{"init_std_down": 0.0, "beta2": 0.99, "lr_head": 0.00276}
Each number is 500 + 25 x the weight over its row's rms, rounded and kept within 0 to 999. Layers, rows and columns count from 0. Numbers have three digits each. The size before them is the row's rms in percent of the matrix's.

# layer 5 attention key, 128x128, rms 0.173, rows 25-31, columns 0-127
092:521483486509532470484488531464516506489487497486489537550452477490445532528524513523509515505477518498505529491501473514516519520471472527477516482488538504513449523486489511478487512525514528534497502478499400478477495479503524499506460517475545495530500535528496494516493499485462471471482476484497488521517508507526500473523490494433460478509506500487528481520424497498508480487468
112:472554459525516489510505536526487466481490484504532476502515563508525521457518459518515488482497470503481539490500504503463479517499514525493521464541460492460481471564511509505508454463470507498510537471513514529472482534508521501502465477489509492496516466523550516483503446538474471494532509502477466494518504470530506517514452475514487509512536485510500532499495464512460486474513
105:514473484518499490483478522473505524475550484523472488508475528507519509484488488469505483485486466475519514478512505532513529491509497559519478511529487498518468495542474500470516522459561528528478507499481496512502572482495552484477500513509512523501524500470511509492460474492530476499455542501491515486534539512520496488496478482529507504514472510458446526469459513582481528513522
113:489484477509496468485524486473528523500516468482509472527444514505471517491488515504530466503472476505482520485502522433530480463481477488488503501510497510495502517460495579545490520517518472510486494547474520469497500454488534518488499509511541496505501543527497515508491466465478485462444489502529505527534525525526518489515490479515471513504504461524527478512440513544486483460459
104:505497471509501504504437491530476459523500505536494524556486510487510439502506455505477522469511501537524453493526491529556536497528488474496465503509481468480496461559504524519517511481470503519528501494530464549495489515500469500504484468497472495504500503491533504477502484513474520509512482530498542500527514461529500532508493476467523529497457474537500491505520555466474545475499
101:489532463509484500569450490491482467512513529541505524453523456534494511522510507509495494489524507462539487467513461508535515518508465504530501528490552487471504475506488469503517487450480525473499488477559473522501514505524478464508475474516447497532532548499483509508493543492543485512479500487485568478482498491501494522480529524505525482501453496487500516514496533500467504490494
106:497529528519478457517512495503477509466541529505501473509499483524504525513461538502483454510485474478498484485485515462467489466471509486478457473518471493495500471517483507443538560545528472462478489479463525496518553527495464513501522473536496457500512482545469499507511481548511558470483537504542487487505503488508495544506463504515516483505484471481514498546505497498506492484472
# layer 5 attention query, 128x128, rms 0.171, rows 26-31, columns 0-127
112:487556506491525454522542550505513493525484482494539532534453484493464518513476493506545492544460460488484527539491493485490496476512518537518519419517508500464478475530513489481514484485509500459503527504506451515491536504495517490500498484494534505521476475505520498498495510502492456436506533517491474532487482517498511507467495505517504523533561493470492498527496446511483484480481
105:478468477475477522465460502467508523486525480477454504503511459485504471470492528470520438506486504473494518497454495537528514531519491557513498529481452493485511479514496489481533477499518527500480536512497467462469527497488526506496490499533541497524469505496554526494443526503503475449490506526489550477523526498493513462516504534502474495535515487546492490487533522548511501513512
104:489521502493514507471487497485496495476535534474478505476514498501496508486474517543511439489513524495505501560465485495515467479506548477500466545452520473462492518482523518504476514473501538528504543515474514448520489508478516520505471510497519487531537501535530499538484514516521497448510484509432467477524544512516491474519544503477481472500468483549538478481463493481511487465504
097:497509461487523483500514499505483473527453499557476530512484519499488513483507465523509507540551502455543504521441475507513481506498506487460484509503502488487538452485539529522529497492516521513505474475533476459471481545509508476476527493467508476494516500493530530506483466474443493484498509525519499552523499515540469543543471482487511512477516503531516480504516513465466478444480
091:475480478470458510544432490495495446476495496476511476484512461516493517479526498481476485508506482490518449477472498512546539489522481497475445490544484469449546490513526527527530453490489500459515496512538507490481494535485453498476572455510463465522496517488479490478505534522505521509480513498542518502499498476507515506515493528527485498527509481497515493500487538490498503470476
094:481525535527480473509519495493490531483532516482490481532453490508496500512470494470525471582501520442512521458494517443488496474486470508466501485506548528506502473520433529479513546507537509470493490484480495451519517506524488525526480493531482513477480529524484492512491467497551524475484499502522520508543484524494466497492466538520516511471506489499516530516490461538523499495478
# layer 5 attention value, 128x128, rms 0.162, rows 0-18, columns 0-127
091:508483517519523455498508466513483506489469497503520482511470541503520510525490503463472500560487419453478461460509530467507507471511504472473518465542566533478540485499474468488510513520518485475439460447503506487504515497527473484516477510516494520516491513489490502495512457520538490475515481514494523511503477537516444520487504514500508502497494501455474550511504508486512488489479
082:520517480536564487485513449536488509497505460495516502498479507502498477509515493504463528510525502504478545519524494529547515484513501481438513511534479501491483507479494504543511491488490460488489492477559529496498505448555500502535474514479507503483539510499462523541437497457528488528471480534510495510480484503505452498488523526497531517462481560481493512516499478491482469520463
114:490496447481548467516485502500531548532506483509500517509468476491505476518507495438532503474500520516504505555507478505535480467488489527494534514472431520496497469495503503493508504486493492492501473451525521513476519523503521495546502520539487473528547477516542546508470516502505499479486557531506452503486477480461531459486506479486558542530500511478497466516487491502495504483480
085:504513521524534485503464503511501519487518470516509501512487528478517527480473513453458492545495472460475505515518520505493469469509524496496489477513489539462530488520497463458533502520495462511490482429525538487509516517550496544549480498528464525516533479481532531471486508528537454504501464516465491514506483514497449486479489495504530490507516496466498524528483494499497474568466
103:514500465475503477507462498512489518517490470489498461467484469495469487483521524487481534463505483520518549555511480509521506500504486520475476507502440486521492524492525528516504500491490483479530537498526537498475519554548518529528493510559505490484550524506490497580448528462514478502515512520524457488482461451531516488497507527516523524494496511473486453504504474519495514512493
105:530530509510454471508508529485512533494499482525467455469509518529494504428498511489519537514502476496522531517482481502459482496483506529482473519511512511512494549509466553495516507500514506523552518462486490506450490575488512507527491524522454522506504554499517496523499523486454489502558514500459460499478504509497533488494523512480513541518518527500545526489501524489501496489545
078:517533530531495493482474492507501487499508478510530499502498521506480522485499458541511532496531544494503533477500509536522511515478518501440463517506523498495476517497483532537498513501495479521515498540497515500490472469521506521506490499405484510454484532483478543536424485497495500561501457494520510509518511494509462507504503505506505509465521532544549520500479462487500471556498
087:513502519504522491510520459524486521488517479473504484509469530485480461532553481495486527526503479463465496506525499483507525471538567450456513478532511499453502485497481476518508494515516474464488482431552516494498484494518474450505481502469529512474507508503423511512464460501539498497469495511460501495480486527512473490492537529513531468485498509462485528504493488498525532487492
089:470492494476472561507460523487507497486540517450523528506513474458491532502520488488521491459506487506516499495497489513519504551498509492497436474455475464503457506504540535523487508510512500516503517555503536511534489488497506525432517472473504461453499480498484492464485517526504523512447498477525506483521464471487500477511451485520510486491498467538481463508477493535517491543509
091:479512496523522525487571462522472477498506510512499523517502488532505468534477493521526439479506564488480506470492505464523529469507496501487546506497534470483454479487428466485475497457487491500459544506502482500501491438481490494498496480486539499501526489515499485560462466483500502517506499495520514520512549474515476532519503489503482508470466525503518517516517488490484485451493
084:540502483514566473490481475508482476508492484514526489485491487515508536508476503485460490514500475498507537498507514496524489498481459510455517514513498528520511504485510494516513510499487478485467487499526527508506543474561518549542477507552498514512541522487521518552479516463482489513541505529547488520494460500511444510484482513517501559501520527462456510528502500516460444544468
092:509507515510522520484561470527466497502511502507501484521484534548487489505514499492527442495491517473481498453491508436526512478514524453456507458540520470453469491492446470477497497499494491507449538498517494503484478481474477447466490475464564506491506498503495494516454458484516513504511489480502520533508539496510459503518485509527493544493490491496501500504518504517492476443525
100:516463456459542540508534485515480483534486501487486510479489480522480481510531499483510486453483501546500528532506492477519504498495459504526538507515457446553491489485511504500471485480500498461512520497545499502489519472508493477481499475546527476483550485528485468521473493465498523513473554541539474494472490449488505501518489505492524532489457494472471454497526524509482500455478
104:523498481499506458508484518480523555512480489517480479488504504502521504461475530452485521511496465498519495543492482524489462494476484522499506523488467549537541528498514533504513511483492515523534461484515510514480532537508527498540499535570440508532513511495554512495525542483496495469537552522512465520478482525477544483481508506479510539535519541491486494504507550500486492504509
089:467477504474491466514493516481525518492493526509499517522497499473526486499500501498526501510485505491493429488506494502472511496506525485570532488490499522475563469514538464471506492515503530505502458483453472509493512507454498472498533507488504495544443468498507496417557504532523490466483517478476528496525509526502543495491505485496494460535508456503495492483501524498527554465513
077:444476502500444565519517510498507498505503538493490496517506503512493487503508563487516464464508523488495489508486502489520472497528490526524462468464505479524449493502496506496482514491507519561482538531495489506509457558477518483450526492501534477486520468521566518487501493513494510453482478478522487509508531492462547470519505487495475474529515502546510457476507478517510512464520
088:541516530516552422482493500497513503507473486544507491499492510500499505506488474529476525551504515492495505496522515530493530500482492507475550538531523573507552496497509489522516502519497475497503441515505506505505533454526509511566484527474473533513474528487497526528499519473499475513537511513520503513496503541543487522475533500498506531507540541479500543500496511486489499553484
070:539509502507521457473505475505481478507468487520493469471515495538504515484449515502457492506499466506512525506509511489492483488480462506479512539509503516522537504494496498477515503483482482465496510509491525497484547503537508569554475506570473517519539517476527478574498517465498485515561488512541491515503500468527451536493486510510494555494488534471496512519516515503466462510487
078:491515515491456539512550529494500481487540489479491491492535537506500471457528512557520518469521555480503535524507470526499472500502551486523489502486501466511467521496493523512481491500500525542539529494501492504473450529464526466463549492455498502478516533528501476509493512474453516511511504480485485510499535487496543485523511507481486474483502538540542475484503502510492525456555
# layer 5 attention output (transposed), 128x128, rms 0.167, rows 0-18, columns 0-127
089:524468497485508482525509538495530493504519510458499540491531496524507497470519500525538483485568493469560471523488498557466536537506549538476469476523496464506483485534546489526512479510499492523522517515486486519455479472505554477485507496455515507486517526495494545504469489478459448512499541490508477524513524471499528474510485496469502480506512500532509504490461522489475511482533
091:523446492482451488533513511426502477537477526465452525500491511525495515499531445487560497540536464493565511487506503506443510529476477507503509489476509513532489481533486490480526497504527518494530501479470468465487502466502483520517536496528500493465462507516495509483537474500495479469534538502480487489505522510492486500480456495487528497493507502513508511494507550488451479466490
115:519511515486491536476530504479480478477513498481493475489516514479496512496523497498468530475501519490530527446523528499465474545506435473474491476528544481536493531487471525518488510495495506505505476572497497511517468506545497539519553511537466554465486494507499488521501505475485528521558491511526498507478496523508478531551487532540502500489530528503490507511541505533446479503488
080:481474457501493453531526486463475478473494549465482541499495491513509493491521475532523519500535502478601506502494470477494540535508493491484492510503512469557501488508538519543504481486477510531496496541460470525488479446487519491498508499480516512458502514504477529522504505479460525494529523500508456525474498530500509515494528516501511492494521527556516500476460531494483537473499
106:532498493473518517477561519470504496522468501492460533510463536518497512559529499488491524519517497537504533462546488483483470506494477501492543501489542547531508482489441438496473486520505516501479499481479490494521447522500495503491572477511472520490511481536508495526531471520505522517538517498531495512475489532455506531492472484491534515486484513467498497513531499490459467482501
103:475490486537558540498503507508497520469476542493533508512477522526487528532493551546492473493536489490498525543553463457512479482504509460498507484497506529526472483469505506513492501518485466479480523481508503524542499529492529482483514466514473502500555519504470452519511496521475494494511521501565462529498495479508509542476497488497500455532517467466469480543528473480514525523475
080:492452497526486478549504479448500513504466548482453523506485491527519483498502494507504485530512443500486494524505479468470512507495491476531519535506481503492496451528494479469505473466524508468509520450471472458493578474458468509503502488538521476491493482505466434474544503505522477456503525515492484491499535490492473539477464492501522487517485496501507523477519527478530518487498
089:524470466484496493494484523451513452507490492461480542482542485528513523495500483506535466536539471532557511515493518552480511536499500541489488474508503489487482515524523480519527478531497514518515536524461491476498505474527527516551525481533499491481479511534529511516539494488463481485528523527495514508529498462519498460500467500476503524504496500545534510540443561490484501484493
094:499485511504547471469496458538496509501487494524485486492484496474501457518480503493447513525429506542434529474503517516519471476480470466538526544509475500477537489505484444471502472464481546496506487487492518525525537494489472524534474499491495488532459480510500490474533502456532528500509508493464516487491520519473494500475486517519489550480455505500531526460491515485535492498490
090:503517465504431493508455513490537507530523470542488499514505512472507527463533438466510516466527473487512473527464501564483513526510491531511527520480497504479485495502521532488509522506529481512523477508519475434480499483486479487507507530498494475487460468494535534474490517533536475510485462530469517456509505492511479477498519492466515505511507512513505520498527507532432516548508
091:532446500487474490568551492503492503534462548498480521514476536512493479492544474496515530519562502467541494496508466493449512519484500505490502499493533503562514468519480514480480497489521485498507492479480479507458460481477508478464518518463492507472489507500489521489464455491507485497512542488502446513477517521485505525501472487477537488489503526489487495454547513470458478472515
094:508480459500481492529455532513542509538496477533509517508507516484528508466506459513493508480529504493526486524484495590491516532502499558530512513484452493505487494529521511520496516494507510520530513508508503441469503463479513485522487503513473489507463496487520509498502482461503460530459492518475530482502504465507495478483515493414507489488473532516513516534503544511445511541513
104:544540522463456539484516547499518500561508470530522477484488518487499518502519494455490518507488531523488512463518554524510480506474464537511511477481528512529501550479449467504506525551532494514496485512494522463498460510505456528514510498504464494492467500513521538505495491528506518530502480482494541472499494513498519474512523496475511539500515529478491511506534519528425473527496
100:505481519508549534528537490529463478482482536500538479523471509501463497521507543527505517481520522469531523465541470447495487487494495473463473454497524499551479508485487532507500510512486477492482494506527496564529470529524526500468532507498479543494542529493479498515463488487474499494518528492549455532464494510497509537513478527524492470500529508465453474514527472488481492490500
093:488520533503498509460476492532477474455522451484532472476525470491479486503468522509487501466461507498492491482462513492526517497543513522475448472526501464469471543501517541532487509480486493503493510558538529551500494519557521502509477517493518518502532518486506510524483525477485508499468460514508524507500463492516496458540533495540459509488504486508518482521442478525552510487510
079:494554471503563493469472505558502537498524465530514463544504496445533518495466484489460506461463536532485491461501505528526485496483473475494544521471470482460525500498477498490524532491489513521500470510541490517542500516490479490490514510515476530573502447496526504502497502499499523544505492517504549487523483519496490504472505525508472504493455501501475518514503484513480505540509
093:520460517500463498576521490460492476503462536463494512495498493536490484480526494506538500517549466469524488523490459444446522497506517513476451472516521490530486477507516548491491487483519461468498527486499470488455507499508511498470496505513532507464525532497476465501478483512494473447504535515522456528508500485510477517547468488517527455499526500500480479483501496481513500462515
075:517478481501472497548546502484503528527482542510489544510454524513488494507556495506514525485555505466548491516515444486485521482511525518493512508494526519543494475493494507505455488510510477506480498470503475492467458491475516469447519504455511496468516509502483536490451485527515479503496526493493437515449498526469529519507509490474532492506520521466474478465539464484467497495522
077:481507486536524512481454487503490520493459510541514484537478488522491527532444507502485462509478478548479509504519483481541515469499463491519521492447475538478480513474459516494511533509522479493489515487519485493548540510498455498532494500532488475550480489490493482497534509517518515472481474543535527477505477500500466519441507492490490535539474469481488501552516499497525524548468